config.yaml
n_layer: 16
d_model: 128
n_head: 4
activation: "swiglu"
norm_eps: 1e-05
optimizer: "soap_variant"
final_lr_fraction: 0.02
seq_len: 512
Each number is 500 + 25 x the weight over its row's rms, rounded and kept within 0 to 999. Layers, rows and columns count from 0. Numbers have three digits each. The size before them is the row's rms in percent of the matrix's.

# gate: layer 2 MLP gate, 512x128, rms 0.237, rows 124-190, columns 64-127
# up: layer 2 MLP up, 512x128, rms 0.229, rows 124-190, columns 64-127
# down: layer 2 MLP down (transposed), 512x128, rms 0.201, rows 124-189, columns 64-127
gate124 102:484487462502511513486511497518504485495471536493539500513495508524507493533518558473489515539503518510461524473509534499486522490482473461512498460511538459511509480471538513500479502506514497
up124 102:487488468466433498565501496480519494465492487503530500500493485506494470496501506478513503514483501490475479505515538503572456488507480490534454473527490491493500474481451521484502547484498537
down124 103:524492525533513496492517507537523505518548505483468477460463471469484522527510504517499471523491517476527529518506525519427473522537498537480517508535512503518462503503521470496472499469544469
gate125 099:425485515578512470518489493482511495473472507509506457521466474479520549463476528504519459497487477512483476493489521501477515449468487531541515502494498473523502481499518508501473436482458475
up125 104:438465534517525483536489510471501528495483523511493489508465470513510529475511513503486435457485511492507480453538484507477510510443491516536526529515522491514498513498564522526499461516482484
down125 101:462489502504521469529472486510562518449503510474504501530469524465522503537509496501500515498505514508509486498504562496514508488483486483501467495510505482480547519449485483512497509502520487
gate126 079:498500501544516478472504492528526536480507517472482511542508480520483447495459521518521451508486464547519486475537506515483496483517561504459499514525510473494520508503492480484522548545486521
up126 083:491498511519517475444513504536467504512498487509471538513465500508500509478527553543525486494493520537493503493553499491489464534497470501456503488484526478481507477511503456509495544527479523
down126 087:451500530518461488492491479512517463495496495480500497505527510517516448533524536553524497508482479484467492474522516541476427454526443513487487513503517535538474492527508542490459499483463480
gate127 091:493526496538502491483508510482508509500460499513492495492501560504472486539491493503530524517499463511541545492440503515475491515486487501485485501511479486451510494492466547479491505504498491
up127 097:514506526511473496469490500496504522515454536509486492525509513509462467538479515526507500495482467521523552492467476501502469524456494480505490510504496487493505463499483543521506511494542489
down127 094:475528471506512515495456526514506524499511478507491492470419504489497502513531504518468515541523521504505491507482530534508502514474449510517466529460504494497500540510445492483548486493455486
gate128 102:458512487505501470498521486478555497536483472505507487501495505501490454491540545507536497501457443479506497541517484493498515519494484519498478517465474445508522541496476504459500520489443513
up128 108:505505519471531491504494508449498464493487500540504498471482513455533477464516512502514490497497487440532525533533485493493510478497512540525497553489488492503552533498490473487487525537459473
down128 087:520516532512509525484489510500502499475524467469492484509499457493463479469501470461497555497483530500470491505441524496446476472510549527509492513535470506514494502468508519476492494446489534
gate129 089:486533511476488490482503463529452462499484481496508501479453495520533508501497432510533507507508483510484512498497477481525493493502488481520494472477511466561496509496514433519544552502477503
up129 092:507547504484493446473464510528494517494529525502501547531526499497506468504462504507560493532522505505507516505418511497519503499485535507510498471495546513523493476501509508494490546506549497
down129 099:568513526502474507529526471502497485491475501475476525491530487501475528512500494470496487506493508479511510526502493493506537486492464487509525483448515518494494509492505490454475555521504505
gate130 086:502480523457499516488496545491516490436501466504503513473499493510481475484530504511492501466503478502495521533494471516494529484543508576505500528484517473506472489455527451514501509534553478
up130 085:489490515481513510474474510518495485541507544479503476472491498448524511504461525483466519511528523497529516435455455490509485439497492498523506487488486475525539542517490521506523503488532527
down130 091:476523500506498467536527518527505487482551487557491503505522495518453536491521515519504473474517478498512513485477530496549492553514516515467505492521527532492502547477555482447524523489485508
gate131 109:534496499499508514522473533481506491457492499498455501515521521532500486480470494501565523551496476541497459505474512494517520487528517480473478484452525482520521542483539478481496494491506496
up131 101:446488463516522479476509512508504478504487462497490502491472524484509487516536471486496494449472505479477537504525533556499474519487499513505469517489436481519482493509499541518490539562421503
down131 101:517543461515474513469525480515497466473492528514522505469518529478554549508443502483504486444492507517493553511506524535499517534508515513490464461529491485482475488464458482515516499502534512
gate132 097:502503519488466458482488568574473465490449538502481485500560553513540462500488519480500487472508483490496519444504527526489529463526525519499534477511523521490497508473459454504486507508469514
up132 104:493458521500492534504532471484522504487555510435506480541501454531496479463490474513515506501462508532535443515515510510517452553464498469536472511519472460508508520513525510502502500505520526
down132 102:494499522548543500495480503482515502502534485479523539498483476469476508474468527489494527496521469506480491561539476510543468530497454471522480524534504489515454499463485550496520497488509484
gate133 093:499478516525534515492526481469513486473494525526526468488485467537502495540457489461541451517483509490517477501440546521525543495507528510524461490486465469534502533520496473553499471484551528
up133 092:486488527524482520525554550462531507485463486527500507504442491495500500486520472474530481473508498481521511478516497522514517478477466492516478528526506475508474477481481507517505546514536544
down133 095:505505520511510468497509546460507472496496512486477481504471507511467507494509505479560474519506487525520478535515488492469525481498497501499514466507464490503479466514455473520465482458481502
gate134 095:530526448537543512512516475512471473456478484470545505509499478476491475478465557436459503505490496524521516500473516491522506510450507461511494480526506479500467505481523495487509525482535533
up134 093:512473497543510509491515517554497496520470481504517508521473544436490522500524520538492488521514467491478517497501506494500464486512500544523509512491492504476529531560532497500540514542501476
down134 102:474448521460470522502495500511503488485423490486476501490521481506490529516548478517524522497499511456462495522510498520484521481461527520496485479489479490501491507469487529504454484502498473
gate135 109:516492479500494499497511507516520526480532510506518461521531489496553467517497505521486483502515504496549526536458505507505512474539524492502500473504507492537480469475454509510493501504490487
up135 108:491528502465466481464486532489449510480496487477462526533539525551518463529518532494495497492510477545541515537456530520521488469544505483470521511504533521525474493466481438481507520486470508
down135 103:497502544544539529510502521461480491470471482512468454505488491472527464553514504516480504480494507473545489507485529506517510461494530503487516486517515501512501500523472517494542484502499499
gate136 094:472444486492527480473543523508532478525489482493526488493494524479506533464471518503543512532522522513481508472525479487512473501500540523506511520547483460536514530524476471504538472493504487
up136 092:541505521486447502534479457450499498517497485532472520540517509467510498528498486517486485450534495468508501483447483478480486521499463479489519506514474550461518494498494523491469516519457503
down136 091:483509515516520480468533505555494518534504522504511483502503527502482466485493491512483489453492484487500513552513528486559567503527505499499480517528529458509496489490509521480505463472494484
gate137 107:523466463498522480517537454491541510532514519513502433520514537514502464471491519496511502519515457468447520490477520487490517486521540483469505503486523513483486477526476539512524500481481501
up137 114:491452472501472483486469527537502448543509513483506551511456495515515482507518504488465470495551485484577504513517463513534506495479476517457498511493517496523504517580495440485483511492484543
down137 108:467477495500425506500480452503503525515521486526504496522481481516541454438500561503453495505463485492507506500496494526503547487479506523428523484498476499505475524481488498542521522481503487
gate138 097:466462489505481531520473488480477495520504472501498505492457503461478506463485533515479512514466516495489463511476532519500530510491479423493530507498462486523476500503515531509502469479539509
up138 102:504524528512509514484490526531519482494510464462474511483491497506521522538535449496519450519508463491489524561477503472511507522499533483485473483497534499512516493502517479521520516512453464
down138 100:494487505491507486503498499526470489506474446507493523526513490548498514528516488504508486512550491483489505511501486511569500527522456519528471508485512538475438538506533477477471516581543498
gate139 104:505513509489516510498468505485461454509503513539500542510536492521507473474482506537529522477488503554519557532516506505494488531454509515524526498517478538502498517539472517529499451501527563
up139 106:489486495547497499493533497509506469494529496489498499478472472486488572533538555491482530511451529469494480552497530496502500441500500476482486478502480532519450471505523490496499475525495492
down139 104:496526455493490534479474491481466535490496462495508482523482517465467527509515507466474502470521499517529510470457515543458500488480538479499516487485470546484468469438502492461469507504486510
gate140 102:491513478505526460493484508532465497512519534467511447513493531452538505507539545492507511469527483527517513505513508484492483502441512439461517514551498472527518501520504498509504472519504520
up140 098:449547502512504498535514514482490511496504486532449475469501528502489512526487489536528461515484488502491498452511543523520504529543547522503518503517476497489492503526533552523474524494490487
down140 103:491498481461527461500489522497473526535538494474491492495491514511494488515487493466518482479518534475533485527463475551509544440463494461489534512498502537507468503478503493496472478479541522
gate141 097:492498495477512501487480523527476489492505455497483522508518530482467500447444451519504575503476505555496515489491493476539460527495515490507477525497508518502498508445500493470485491525495541
up141 104:507480483537484515529567512486540466537512510517497509496519546484517572514530495495505501492503489456495515527483510491484529473513473534522545506474499485489506539536511490524503480467510473
down141 092:523542453508524495477526485478446544500500515495508534514523454494528513560530512484536503503481488489523522497502497515465536523515466490489526469508490525503516516511537475532513503454483477
gate142 106:510487501495442518483472468485495514520504538546474482506492508540521512487521532512533495476525506503493495515504525496476459517473499544482500493527484511503504427492521517498487452481531486
up142 094:540507528481522509527478516485492480555533527504533508506515493544424438486512485526512488474525519475466519499563500500532499505537507515523501490522507552544520496503549526515550498483507512
down142 100:489515508506494470499534497468475485507544518506497515506528482514465444521487415511506495474508531479496476561462502512494505479501530533488529481479510479512522471528482516501510544538522510
gate143 108:487467478496522527511497506488524531456525509500486521480483481513509508472484423477480470465494517482505596478509531492552525503529500517493453489519534544503515538509542458487478486486500512
up143 102:485525479494507509507487480520524511438504513516508516495520459496482503498522486491473474538541505480497497519512522540495511477499499504478503460496532500482547535462495527487481529549513478
down143 104:460539545484522507496420485534463549504492530529522539480477510446476514504515536504435496533514514484502505497491483496502490504480481523485469528500505521511537498473499476518479515482542479
gate144 113:534524494483543476492497521539486512501480500466487494510505512499519478492545500510514512522491449495465521526454537492513451516523507484522478519500536510517498457506502558489533483455557516
up144 109:490479489481479510453549481497493520471523462476464474450523511533493495484529465495464515472491519516544559535515525490531541493539478505474516518495482513475475475481500515474508507483491507
down144 107:516487494493499450501515549505499486457472537502488504513506462434470447525526496522496526541523443497481471518479482480495491500490512499550478501497495543522511519481523479524474506509475511
gate145 097:512501528507519508475489543502510462480489452499506484446514525487499460510545477489462471476487474541460521527502534508491510504533480529507509492495483488537483533532523510496508554470476532
up145 091:480469484493503496517475499519464526494517517483502558551474497507507505498499523493519526496497488493531477469507492464504495461510525539437515481517502532518490442482489527456491505495511478
down145 092:477505530506487462498499457516480502490485508508542536517484495532479494458501503505449486533470472463484512512502505446533504525486478533436524522502550504484496460506479458479494479530528494
gate146 092:471495516454473506450512544477503501526518484488541468475508455469536502536463537505480446525540458497505513480509444545542503518483500544487455529496498499493539514465506527501499509514496532
up146 097:531524480523515467531474482510511479497507506469450525543491525558460480508515475498509539490470504513495521530488517474470437525487482460513559474506512503513479476509519470510498534506486486
down146 096:488490512543513511471504511489484508514487505525503508542510565491531482513521514539480532515512451473548520508556509518472519479478493508498439478487530489517489454473535527532485457492514520
gate147 108:462520554509527514524463435472506530517508490539471493493494476498497513487525476533445512501484494476511516467528484476519486468534497450518525484494511492490531537547569540560478520474481492
up147 101:497494488468523478518519463515490507509539498507506501482483495502529521524529458503482490513485467472488523519526495546508502459509486499509539477511440444498460494538501468527500521470474484
down147 109:527451477467513520486523513460508467494485486541495508530507500517464499498509512490506503486515496463481482518520506473479504515553481505532429539520501502523509531566480484487531489557505513
gate148 110:530485528505440472502478491447481526491504503522535454465517482443492498499508521540479511507524474460540497536496518499468516551490506510531497506475485476509557542509465499436490486457527504
up148 111:487532498484482542487423468475472504501489462543507498445527552448540519528499454511529521490551517494497520491500506472523494523526512507519515499487520525505537534528474509518491524537489488
down148 107:501502468481473492477521506543499474520506483524467512476516508516499511503515445475450489503504456472512507537451470457520467495463513475503531494529512530503467483487561463534509469556486496
gate149 095:487515495501504472464475492490494510555509474527436548501496452521467528488512487504484458513473475503485488483517508488538502511501489467469493505464505515479484470448541533458520483512461478
up149 104:494460532518473467532494502513487500427475491493538500503488543475497471526489535542479501466507502494521496500526519498512515514505455555511507498527466513508486488522479476504453520548531534
down149 097:533524455530480522519517518499478476533518515515459460538493470533491480507519564501501486501471495480473504539473487506534446475494517511409538508502505476500510498503528507517524527530474474
gate150 093:565512516456467497515491510491510494506485493493475496490540499489548549524478487505499524506505458499579501527541478494488485537539506469501544499477464529461524511518517510521471504495481509
up150 090:454483512521494474484537502544475549530481498504471512511513497560508431529512484499481475541496504537524470477447526505496520489501483510487513507501516484508518491471466474475549534505551498
down150 089:457521486488521516481570504468477538485515502491465516490504501533501507522488480516517497498496546564493524518497502447495520514488522450464507494506537511484502506510475520476502509472499515
gate151 104:497493491543538523507458505496502509458506532471517486483462505492535568462532486464526509494499500499510539506481539511499535471497519532469476510513493518522514502464483477480508476476528498
up151 093:484524538485510449469531481515474505521463501530479509497520553508497488554493532523500487496495490463481505468526514478472492489489480488488570506506492510488488506483513509489485472469492500
down151 105:552492518507515494538498511537453497488478531504545432492513517485517491482474570479479527514499498488481497512484530472505494499482526525464503496483486500500493512491470497496465498464482498
gate152 091:508533519482505471493531507512490462483499480498498522461516498494472484484464499500490511518501496515492496483529507466504542566452469479510510458458479508476487529453471495479471518518491492
up152 087:500477477467483496518536471493470509499499505519471500510517465487521510471437526515518497506520508496527542482515453477515465456514497521528528522527468502454510520548511515494518513529482478
down152 097:508536522473515524475485460490498460450515514507486510454495512448473451472493510482532456540493494483476463522490486518503544497454456485528459521531505490479491507550518466533490490486528475
gate153 105:531521487532512487484469513524481503519486538528518513492517561506496470497516502533496521511497512524482499530492517461505455526530526495464497477477518503557463504533512464459504489487518489
up153 105:488493488495482431522490471542535513522483467456494470513523467444495493515462525538543500493500452487480499452504485546507499540466503509535539507484470510476510489526514535490483532510492491
down153 104:481508502490484515506498505504529515515454481498510527501520566535510569456495523481529432501525516472537487541538516490488498471502524522519521487494498500478485498550461470467475469506518470
gate154 093:486518485474520504477471485542482510523445528525486506487493522465522532497465484495576495521521516519482522489510494509475498488515522482491518472523520489506544517528537512552514503490513546
up154 096:486472457551465511493462478510479484504473489518500505527508506488480538485515495558474499540506482507511512544567497518442535470496488482482503475493530528489528539503503501543500525489539523
down154 101:487540479482534492516527505480515487512498491526519509500474546455488479550512484482465518519464491523498521494449514521475514499505492501517495500521494525540485528504525507547476509466528525
gate155 096:510467576472525483477470494529522540494479496523526493535481492459551483445460456469464500474543524526524479501510484484490509521493482495432460488518480503499488467521533492531483489521512502
up155 100:501508435483514515515521503469514488490524529496500473486489478517518536517541529502511479531478472499490494485531510496476452494487507483504485511489496561534455502461520520449474484498509520
down155 097:504463488487525492518518466473520483518497529496535475512536442527478487514491490482506530477486457494506508431527513466496481485514522526521497490444466540543486474525510498499551484499485524
gate156 109:501529484489524506502515466524511482474486489488533465513468509541510513547485468510481493515512485522485489514536526487524455557514514494507491507524470517502475523503499532506482465457512490
up156 110:512466527520485511537535478524480497524517486510457506522542531471512504511478503487535496474459460467497450490458446514510485469503496479495508512491525482551510467498497487503524494508478490
down156 105:533444498499503490509490474491470523485495577465542571461532506527484521463501501512472480484523515492543505498492531506498543476507509506488473496468497525519535470515558483471534487481483506
gate157 112:508561489518501510525479492502477484489496481534484482513511497446508539513584549514550517491495511504470522511484516503506488516510490497505503496559550503490487459475525511517466469528512476
up157 115:444433459499508487490516479500520468485526535490513513508503513525492505503479498503452496521511442499509498501490500520505503484465482525493489465414443498480504506529487498502513555457498480
down157 110:546471500506503494494466491508508480499501544507473511478502524497479591469482491500488497503513506479484527484503517493549481450515546528478539514533466547530502520508503472491486447509494537
gate158 095:528510500431507540516514453482502483433513511482488528489491513485501451486510504506536564493525546509515555495504468487505476492523476473541477473462494520457496523520501499470465498485532502
up158 098:516470505504521515501463458520478472495498524486513443507501460542524504430483453536516478486516477502507501501525530499532521476521473552479520517512487543481505496470494510509469526471521505
down158 097:459480474471454512522514500525471490490508529478509503483500483506519459509479474516511473490509479475500562501533512485520509458518526486539514519537491519534464549484494480479481479484505527
gate159 091:539538514503494468539541528532468555511511460504516484541445471499529538498521499486454482526512521504500540479489506484520488508500462497513436472471514480501451509494550487495460523501478502
up159 095:455478464496525481452477490502503457440516514484496497507566499507508492522491518501502500516464447489501488550508489511512471483472503522491498494529447468502513463469468506492495433479520501
down159 096:499526488490512497503500488501556495504513463508518488482514521518461471543534477470483496526498463526492519537529523540503528496513516479522537531528514488516518472517469490524508484529509519
gate160 106:495497498464518505475551503495490497470529504491541525484496510524509494529462496468500494496489492503505484550493489455501497525505467521516491531510478551487490518485494492517505521509517501
up160 103:453540499508493518500509464475523497500449478532510534475470459458542498511535534488506522518495518514505502531534488522514482500520450496448514513485486441490494522514478479486510458518505517
down160 102:458484461509460506489491493495533516482528507511480525492554518507527449474463528507520531517497464461495518506484479506519549506465444463532517539508508512490502506534474508446536506490503548
gate161 080:513506473504494497523502517483472535527509485529543523540503468482507529510501471497482501470523556505520512511504518505503545450520505523520460431489545475487501487495534526512475501499492486
up161 077:478487499482480460459510492493500467492520513499452527495513492489494532515467492478476526502480511535492515480519480474511484540511480513453526513468561508482460528478515501525461474474544524
down161 082:516516532495530487472491475506473467506500522511482515528524491495505486495501491494488556489493504538534491492495489499510475519524484514488502464467509555553482479480523505531513481483498513
gate162 107:475470484473490491493470483479523514522463551521494496527490478479491499478493484477481515493493468496518463515504493503452553457502470517529545525500527492497546515501493474495456511472500499
up162 108:502525525488514508516520497478499503507486468530510511479518485499508505527514484526498481498510549498529515475454486496504530544525514498476479505499483518533492490483482463499501499465502551
down162 106:470522542478533460548463478510511510520541486528494471501532521523499505501479416485450478462523516504496487491506488503485468452504517452488504500517502525489506464511495471501479456504531511
gate163 097:502499509543536513543537504503528484509436546525520504469496447520469495488541493476514491541480497514514490523507508533504501484459483523477553509509434456513488483532478543530468507492500548
up163 097:487530466478500553522508467521463496490504510500487473469496553487470544533446471499539487492478490489471491500501491488496475518536484467463485518481540524533512499452482467479521486522500499
down163 099:479527486495547472506551501489507512486477525452530490530481507493503521504491482538521512483471503536434491485500508513470527552538528497515515486496467488500543496477506522498517528447519469
gate164 102:513476497533513496489512519515504572463490521509481436516466507462522500476483484539488507485490472465508468502462522521483478501514502469505439539512494544552478502536521504502507514486485530
up164 101:498541497486461510448493459510538492477456465537450512509488498505499496538554518476472489461460524498476497485518462498553468499450506447499546493497523522545519506509492472465492507538498493
down164 097:436563518507472534482475496521497469482463478527498522512519513511494484516531492480473496506501532506498537499485501490530519483493516516537542465509500526457525481476516543449527485505499462
gate165 103:505495508478516497486528509505473502477491490477513506469510521486513526500504484487506497486437520476515483517482512515482481484559534523447514499482499477502453500473516481493489486530512512
up165 107:490496466531485492517487541516526484525518469531505503508485519506559519497501498495498461469501483487495551477439518486481492481522518504490484493485460452499484543467533499489510449510470472
down165 109:514489474469525478526481506485461490489535514456476522479491541509498497456556505507486476509464465458516517536461489510491519517444537510483527518524524515481513523480506453479472462496510491
gate166 106:473527478516509546510462494516529518510503479486516554512505543495486490516486502512525485467485457506477490491545511536542511518516519504519463455503533504499490495466515487509512468496572488
up166 102:510489507474458480498509506502496492476503496506469432461514472501499482499556474452493520522489520504492531483520491494530505433504508509498490512502480484492489471500520510462485531527439511
down166 097:507516488518489470502524517512520513528508497537466491499505527455495513466503445503521494525502486484505496571460495480467448528513535527482493494519498484529499463504469483476523487473493518
gate167 116:514533511452509511491503506456488534490516523568530504517481487466461485550475495519512488516526473509492524484511495485483517499497534527519463528484537483493546524506524476535522516522486507
up167 118:525526546491515534523547522502547495534505503502493517490478517489468524501514486497510513534502522458507486507529486500481527520504514543508452514481502488465504511528516511481505523515471468
down167 110:493487484512552458502496502550482516537438486496491499488562509486492531492526522544502493527426492485514507517506451541520472507484466502506529492493480480516491488460499485471525504515467511
gate168 093:479453497509509497482518535488528461472487525501498518525443502506508487518501463529492498495489502455534488531489488475510493553463465479491500482515493527479494507535461513525511475536472517
up168 086:469476511510513494483495527546474507493523545476512518544469517514508508499490495507536492473498484469560487515464470496532494576466512501502521507478484535469496511501495529532490474504478536
down168 097:497452498500500508460546491468514478515488474532441482479509511475503478497514491530517499497572496463505525477486493518492467427475478476459480501483504491433508518485518515503519517472537525
gate169 106:511527480508533537498536486528497509526482522495516505518535494493506489503470468495505479497454488555476503484537529521539498503541497526507492496495531539546528485464506504521520446507462542
up169 105:507537501490534479508509505526526479505505560544495509480510516510460484493467462497490500495500508542497473459486492491539468498514543503484492545511516500506489543513503473509494517474464498
down169 096:514488468501476497461461477505507478491507490452520476493511468509525464482479519455504493484460505485438488454479483546500487518518517487514485484519522543521511490508542470507469483515473526
gate170 095:521503503473519518507541509530538546513488447537532510517469504540495565536485498500496507497511520466493516455470495539477497508474488503496454492521472507495509545491542528518547484552494457
up170 097:508486527543540458444478500462498450512456546492486483474498476507501498509486509493471489468480505528494506536525483470499495471517524460503541470486530482520468502460493433456483508463453531
down170 107:478516479488488477495529535526527506508512522534509460499498490486544510506467497471532509537498459531476484489503491528482507507486498496521526506513518506523503488486555534494486521493487441
gate171 110:520503478513473530472498566547500505500504521513517489528491531507484443524507523491493478490490501507532510488528590472511540548506468552521515503517478508514474513457475513487485491493513458
up171 112:485474464483497495519484479557521503463478520523498508519454512566487457546464473502491506463490520467505483526478465541496494503484492474499546451537500519442504499503483505481485533506517499
down171 106:458525576513486511525510489535497502541479500510534481489460501529488436525518513468506547508487476499525527502537529471471504535542467536501509441505505485477495513489493498475498514501500496
gate172 095:498550512491533506503453487506504477496440479480493524481487505454491529500490552486502498482513506566498491526480515520483467498481488514460503470527476494492493456501551507504504504520525541
up172 096:511510531494487485482471482500485483494488431486513522484494511482495491510486469493499486482473542519493489554501483490528486486531525496445545497489524488512520548445507486541536504512465517
down172 104:525497464479482498514514483466516487516459487494495455500481471457463470512498517495514472492501526511504482539549494452507483481517489521542467476488480495436535499543521463502490498487497493
gate173 090:465500514517523499463509493513513476486530509477497491506493467513535465443517535525505458538493509454516543525509444545500473489509508517487515539531518521499478494525498508488480530516485458
up173 091:483497503503494556507454499500505520495511466492517510491502535459496500494478489480499484480540521508486529518440507491486489488473477468522511502526489455466480488485520464496500505592460471
down173 102:475455484497516498498468491516485543505466501475522471533502489477476534459524487490532546533479489507496497490462497483519475515546508542502449452482505467520512461552513516503492484523465452
gate174 096:488499517542519476457510462477495491521520505472508432461492494457514523549507496544510502490519512506523512504516475500535501508525483497458485505479475458500520468495463486502517465511509481
up174 095:504476526490527517491505514495502491502496543511445535500531530543506512519490476485516500506448491490474471490490499461500481540507511491521540495508479505508507548534501498501515496519509510
down174 097:468500497503476480467516495472495543496517486530521489473488517483478451514507535509521492472553530473505494512510497499530508485473516512495441510477525528467477488512496481515465513457508470
gate175 103:506455508511504503492487547511489529519490440539461528511536499523469530510500504513485501489493507527489478504473479506486510485481502454549485472520503522538508448537492486471450453501488535
up175 107:506505505491506540509509473513500481480519564487510452483479496483542475499491502466509489502542503497491524465509534508539495521526507571487513499457474453474470539437476514553543567502498489
down175 088:503510540519492528500535483477488478491507566480535498497472490527524514511508524509498514498538496511538495491533506490459508517493464488497520466519504508514492501461501515531505562518579490
gate176 084:495503546473495442513522468501456476483489521496481510547480481509507487482475483542486532532531453523504476470418519506512481457504487478485500513481494522519523478536477503498504529539487478
up176 085:475515467507520536466510499485557488495495482520507499482516471496516509509472524480495499512502584516496478490556489467434529528495461470576514509482499539505517513506516479542477501494542472
down176 093:501487499481474488497490497535517443455479474517514438512506516480496460500479473469476483537496564510458504529500503552519510494496524472527501446474491553515525514444504475526498478500470500
gate177 102:486505519478522484484509502522547476484563493509488497502493501479534500475520502467485501504490462522496448544480524520489524542534504542484505477502536528539485503477521513528550538552483527
up177 102:518491519488476524498486493478469533519460548507521495480515475518477479509466521508439488551494500510545518494513496521492512511517501479500500486498466453450511504489442475503483514451498523
down177 105:466511532519497535486492519524489533521496487501477517509521567488499478495476504501480482522515528491492523484536491472502467505517508477524485484520535456469425504484448466492515484534504484
gate178 092:499471504470534501513509522545519508510511521517511478534462484493464475432494497471515511550513477480482533460495495536477524473483450499498501516486501484468462498551488506471520514519446504
up178 092:450519492524450496502456476499518519522496478468478499469516508511515505526528477502453476498446505505543472518495495456505467515511508470518508508497450472557498490470499507566472469461528511
down178 093:518501479492490506515515512480462519514535494511519564495530530475482492495503514511496449464503473501535473499537494507511502484484504524529517507524494500517490527525496458471514534505521504
gate179 101:507491512542490483489465494514521527462501478485477534553503499459532469526537495470540485516487482513478499456520515532484527506436500517479498503444517504496483467467498503518485486550552517
up179 093:516485509542502523530513511515518489528504533464516460488480503537477542498497491505462492496531526484508521530505503473476505475475486502521493488555476457515517511489492521489534517520466521
down179 099:496482498535502518492494534527470481496487571522537509504544479466502480437532480497490526438533484535512538498482466473504494491493509487496467501496516506488555496521463490510520495478461501
gate180 106:504506492494541504486489498477452517513474491488552540529483455507507503487521511496465534477446540464474529507531486524472525508428466485522493479512510514490531469469504462497469499496495558
up180 102:536504485519517448513512465487476489495506489495519557485505473507531540495512507539501513491472510486510557505515491498467497481445479460529518437535517498448526446503486458541523463501521509
down180 110:529522519513550461484505477493512466453472465509547536494533470476529537529545471531492522495465507484509534518511495511498504466502514448510522496525528508476519463513510471544485484535518561
gate181 088:486492483547510484515504465504496479511518491506478472504502451515546508524505512507501477453541470472514507508416532505527514490533468451511494523474501432475457482475470521532471561497462501
up181 091:542525492508537524495519502496490485531519507531498500521497526471544495504503540507515493504509501472470507489448524505495527497480467476503495511513520511496526513512510497511470534491466477
down181 099:514498470468512514456509510561550507487464487498489483517475532466481483457512520461508536530514494490475482469491514507467505522484507481488465493493535542539461502465500519501481491500492491
gate182 105:456515484482484473453444488534507511520506507529469504499503499510480521509489480538522492502469530538471472501495526525483518501455531523509542453490493497487504525486504497517534496457493479
up182 103:507487520492493553516553507489492472461524525500513495494503481513523472501489546431479488505504496475515523536496483480472502542526469509510463496494520515539502477495486475506463508501509481
down182 098:478493512503491481550516511524491511492455457541512491482513529475500535518481486504502535525496487520496531488508473491497530531483522507447531504484480451449500523491512477494492497508509452
gate183 104:521511469479506501523478511458502514539518509532489477495456522500521493486509482479494476474530396494488504507516501511498484444494470494460531524508488527524510476549490495530499497467508525
up183 093:546496485520526534507467511487500474532535511512502497467445490510533499448521451493473494517518460515469545489530483519472501500494464515493558512516503469461536522502516491543484457551541513
down183 104:522496456541474511507463493481506478531529494465505500475511480477532499408521508493508511527528485492510467436485477464464528466512482525516513480519532503489524496500489498474500469491515506
gate184 093:516506490506458535501496503468454545548529494526463479507496508491489516462494507474517543479463506476556469512495480530544447498496468468500512526479479508507448481501514521508519496478487489
up184 093:579499503468495501505525497527489487480494538467471455525515519507503549456501490492471517520498514481512527494500512495485480516495488502472483499496478547473494483480487534493493480512518480
down184 097:538481500499446482455471513462448531452545501504535519457507492489491488533490488453499490507496538450491497524528481515462490500505533453465517540523469486507511507513548497503528498475520509
gate185 117:485517487516514491494502487500482521469542493485506543518524495486547490497477501473466479482488491525496501530516500488489462472467501505481483473493486480504449498485523496529483504516457514
up185 122:510489526514517510470518455522520484518463543475510494484504468526483516516515485524480495515515429526517534505509497516496541514493514473512495447508510521546510488499501494521505538483521496
down185 108:449484492494479504494521488510481523501488492483524492496505451465521454501531491514495489501518477558509518493506515482486472494490555461500453484511518492489493512508483535528484480469520579
gate186 086:461471469466484541466465516494500515487479489463498527506550521499513503468507491435495504469519503517507526517526478529482523479522477491442502518506511515500477479478505486512478480470487489
up186 085:472500496501538535458469488491481507548437518470494482496484474491497481499493501460467526484489528527513493529485504504514492483469499532495502521476506478491515523460523479500504534505508515
down186 090:515478521547552486543509506519503514512516501502512497536532507491483548535531506540445481505515508471490477525496497458477524496523457487583484473501492487488495505541531523502494464512478506
gate187 097:522504523446496494497529496469491479543542527490476475513497508481482464528487512512507487460500467490481475500467475532526521515478480492486504499496496469528515521464498477465506518510496534
up187 104:484509522524521507483495512535488514469477438503525555485530504500497549501550507466493526500500556483519543513538518481520480489528478508490492465491507511487441461507487484542517477468493474
down187 090:465502523518480474490454516509526491512482497487480511473524523479475527472465539533488488499492498539485513495494529515513502462516472526506511513488510450493453476494538469492469494565571511
gate188 096:507501558461486488497466529479518498517540506495488456528497439501504544483532551496485508466505495515517520494576500510530496537485506515449480496496498525536456493515480490516515455477503533
up188 092:506473508489503504534446497448511495493538535481528431518498490490521526486513565486476513499519527485558492508526493491511517501457482515458510540533519524501496515507474522458527460500550519
down188 096:528517475513492526504461498500517477465481476470519493472465494498486542502469496512485533501499556484490489480544485463448489466536514512480465460502548508512473520538451465481539508514497554
gate189 095:482520512463465491498547510526492513522477531529502484487514516471487516524537484525496477568470524515506530485469512524490503514488495507513555537489477537534510460491497463514477500481470522
up189 098:474487486519475489549506499495462505501502523451477501514528502524510504501509510498525504501538448532480470506516465483508466481553493485509513476477498505459489501470537545544496548510536498
down189 105:477528498511515497495512482504461458503486502488472518504504505504501539528510508517514532469532484486456455500487523537522489542515514487552497457470492542491479489461464544531521514514539506
gate190 101:506528504491514504487525457517538501501465439499444474471527519512453468494510466499515515472476498489481518521496470497512455455529488456495480496504496521538501516508511507503513470493448500
up190 099:531463474536507478507504496504516493494535531442567511508494515485497524531481530508519556514520515510527483499472518499479526517466534532505478448511488486521484516450551490536455490475493481